python train.py --num_attention_heads=5 --norm_place="pre" --learning_rate=0.00155 --warmup_steps=200 --schedule="wsd" --decay_shape="linear" --final_lr_fraction=0.0 --batch_tokens=16384 --doc_mask=false
Each number is 128 + 32 x the weight over its row's rms, rounded and kept within 0 to 255. Layers, rows and columns count from 0. Numbers have three digits each. The size before them is the row's rms in percent of the matrix's.

# up: layer 5 MLP up, 768x224, rms 0.13, rows 20-42, columns 56-111
# down: layer 5 MLP down (transposed), 768x224, rms 0.275, rows 20-41, columns 56-111
up20 103:120140156172076110131116149080096116125157113133105143131138172108122143179131157134074117121119178108110143114144123121123162089139185163156063156086174150137160167151
down20 112:112124172139077097128101129112247146173117102111173100103151178130165131137142127083134048108150148107119161121147155098114088118069170126171055115162149123134084164161
up21 108:139122079173144131144184082153099103158136131134112156093128079108097140148160142159106085191138141119125199150132091129098134129144094171084160116118157093165131118117
down21 105:135064127138145171053130117098140146129123092224061134109069159156085112131134119145095190047152140166144185094151209136151171192155059161127083118142106100153127144131
up22 101:153116137123184128149169156151046106165160116112130139176115184101116174126108136133116154093176154072136179157144094114116116151112140132074103098161072138063146087153
down22 104:095092152112202145089153183181192124114030196092129155154102114098133135109141068115133162139161186135091115147134089123163121104121144173171106116068100169095119178108
up23 107:139128153127146120163174094095095118131109125118101125155152112083152099154154118097150152126132131109162080145199154135180178083151091174084172153098114135097169120148
down23 112:138102093132144136108147108174148199137112144131102141141190092130118155149162110131147126139070075096206138102146108097083102164105094112137167093174073069086137132066
up24 094:216114100118171077121148073157213126169123202149106099114143102118136107070078066145131161135136134103090093120099209129119122087139105118130162119087143142163144190126
down24 091:101139166154113086057175109137086075151125084159152163097154131116108082166200162122135102104146147094200154139161088094115125183089178117105116229113142149046117139057
up25 096:074128149134160096120085170161182120169202132081183184143130157106088130146123125058167123108172133134092158104073160089156081137091134056125084092070098169144105174142
down25 096:081094126096072183227225117136102090128059129164078137083172100126095109150134109144143144166133138146180087101108150091132121155112116108065133118062129102124088165135
up26 088:085135113163088101085154158093142095110080140137061083088129137073094050151174153123147115078122176178040104137107185143209180139132149151140102135124182125116148120116
down26 093:123090139118154130104082165138062126148141186140140132080140057109168135135133101150104142180126091137116169130163096143107180117122138109085106132161105164125113197115
up27 088:162085169087183108149136196101126105180164044101124096116096094140139096128076123149183164161138168192121115134178130121161122084040177140147095100166019134109116158122
down27 089:161030097130103151150157137112110070103190149222082139147144127090126142137088116082174100121124090083140154151187118087103173157205073136104152180164153152095106121110
up28 107:111140167169149189161143114125119139109069151121111174127092120180067077144115130102108138156130149126148123125155134147134151175057084105113129121174172145092093145121
down28 104:187177140155133121177129126143083117088153101195105099157117146150093178123172174103096183115083146057140148090120136074155152166128091098150139180155173112162148084184
up29 094:117111180127151143112079085090220120090128128077158193153150144127126173179123133101120103117136140123157142145145113147145183185195175131177205105141127128174109151140
down29 094:127110158136079122187131182135137081139092113133132122116096138143115135105145160142147145115075059130115133164070114137150081153143147103131149114128130136128151173108
up30 093:162090121123130113089154111045046115084079136147119099170136174159170159135125130121088151161146112155209152118102143172124125102158133145157140095152121156157097175184
down30 094:102131160099148154174090238183120178093165121169104127087147118094097130121154130107128117111114123128114060159138125114161188139153071155156100100180160179092087161173
up31 106:115089178161141111154166146176152134137137097162104091111156160154132082130151092155078140126174106091106131143122162136194135112133118157115070115159107175110166135091
down31 103:108073195129160140180105101097139101111157151125133116161139154165159097105146102099115108127115120155139137117117136141135107094047164077136118142106104131131164118097
up32 093:079099138146163125060143194098114109135183083121115099106112185124172121145088115125112112127139124096100172082068106086182122114112123092118101061182093142133119157165
down32 089:144136127165093162086082091121128133100139134169103096193129172129162117148121135134139152193151102108114113155122158148107143158094054102108155146124133151139111180142
up33 119:111113155071128104102156089128124093095162147097135151104170108108129144168123160186169157112157063115095081090150123126161141066149124102140139059135186118173145127077
down33 117:116231092147093127098132089165150125106157176132107141147143149091120198151143084132129097101169147152155109178127163117055121123130123071114150025094179087101121156075
up34 102:081104117150148098124071165110088112078057105090159059090116152111074143149153163096142164179119181147090144171177136166075099144148129115178141170142094113094144171153
down34 106:164205114181141179090116149114153131088062151112101078115111132084102113084111194086092126089102163133126150148154108156146146123147182156133162131153087146083125108118
up35 113:093127129181187143156146088138142081106117091165107115113116086099120136177174139138110120172150161158142097127113123131124183132099096099122101113081128159113115145108
down35 121:129141118156107127146162114089167104064123101097085171160126130164177145115144174169110157161130145176167077118091140146168127066081106125090081092191111146076149110125
up36 093:160050156174158114223125098160094149097099148127095081105129139114161100125190149149164116130168161099125134091129139131102121082176146070108146134124153172089097200094
down36 084:125182143141121082079107119146080160118119051110154113083116118088115135162188161177123143178048070122159119195099089105103118136159142137145153086132110116149114147106
up37 089:194131169107118147130115156114141155112177159050158129148100216141069067141155177040130137082096158247132170140139099166135161113162136104119123163121098109129110124150
down37 088:142014140136091115091163145074114089165133115104151126090128132163136187070157049125140157101104136125118114107138152134060085158118093118113111090143169131088149116116
up38 096:102109064134114196042094119112165131149107129095160155135118109083131133139157138142090127148201218152191132095157158151134120118135178110153090129110098136095130132073
down38 090:127101184084142104171060163145104150114087170159119152085169136143114156123041099155089115142057126147100139170153165095145161173117077146086130139158087075133130106088
up39 105:172156104147100156134188085103132147156117150155111104107147160133151103090092093147126123165153053140134145146135147108151132207130097049111126102185101148167102136131
down39 103:123126123113146100110198077068149105168141112076135099150092123128165095111137096129158172116166206112116123115179106097205145185134078112115083162119133153126182085141
up40 096:127083071140149133109179100128106118090144103166189104108144145178144129145186079111100104142118164152145150049146083121147117126119161174131082068143149114111093142142
down40 095:137177163128108097173147169087118056111104090163132203156127170160179085128176117098115142111155143142122158145166166128156181097172155127124105099126142138106128137131
up41 100:152095107116123086077136113100178183107142097154101155175134113106121086146135074110124089123107148071200144125096143146133104163078114147175116158185090120100108140063
down41 099:110154128097112138087170091106176148155169102205153123112140024079114098139088091091137122106060112170118137102059113110047157119100117106128126123166155207094128135117
up42 106:084086149130124104107136170157156127143145113108119131126108143073166138119121129090096060155057058125195115130072120116102192032148111129117156168101117123131123118178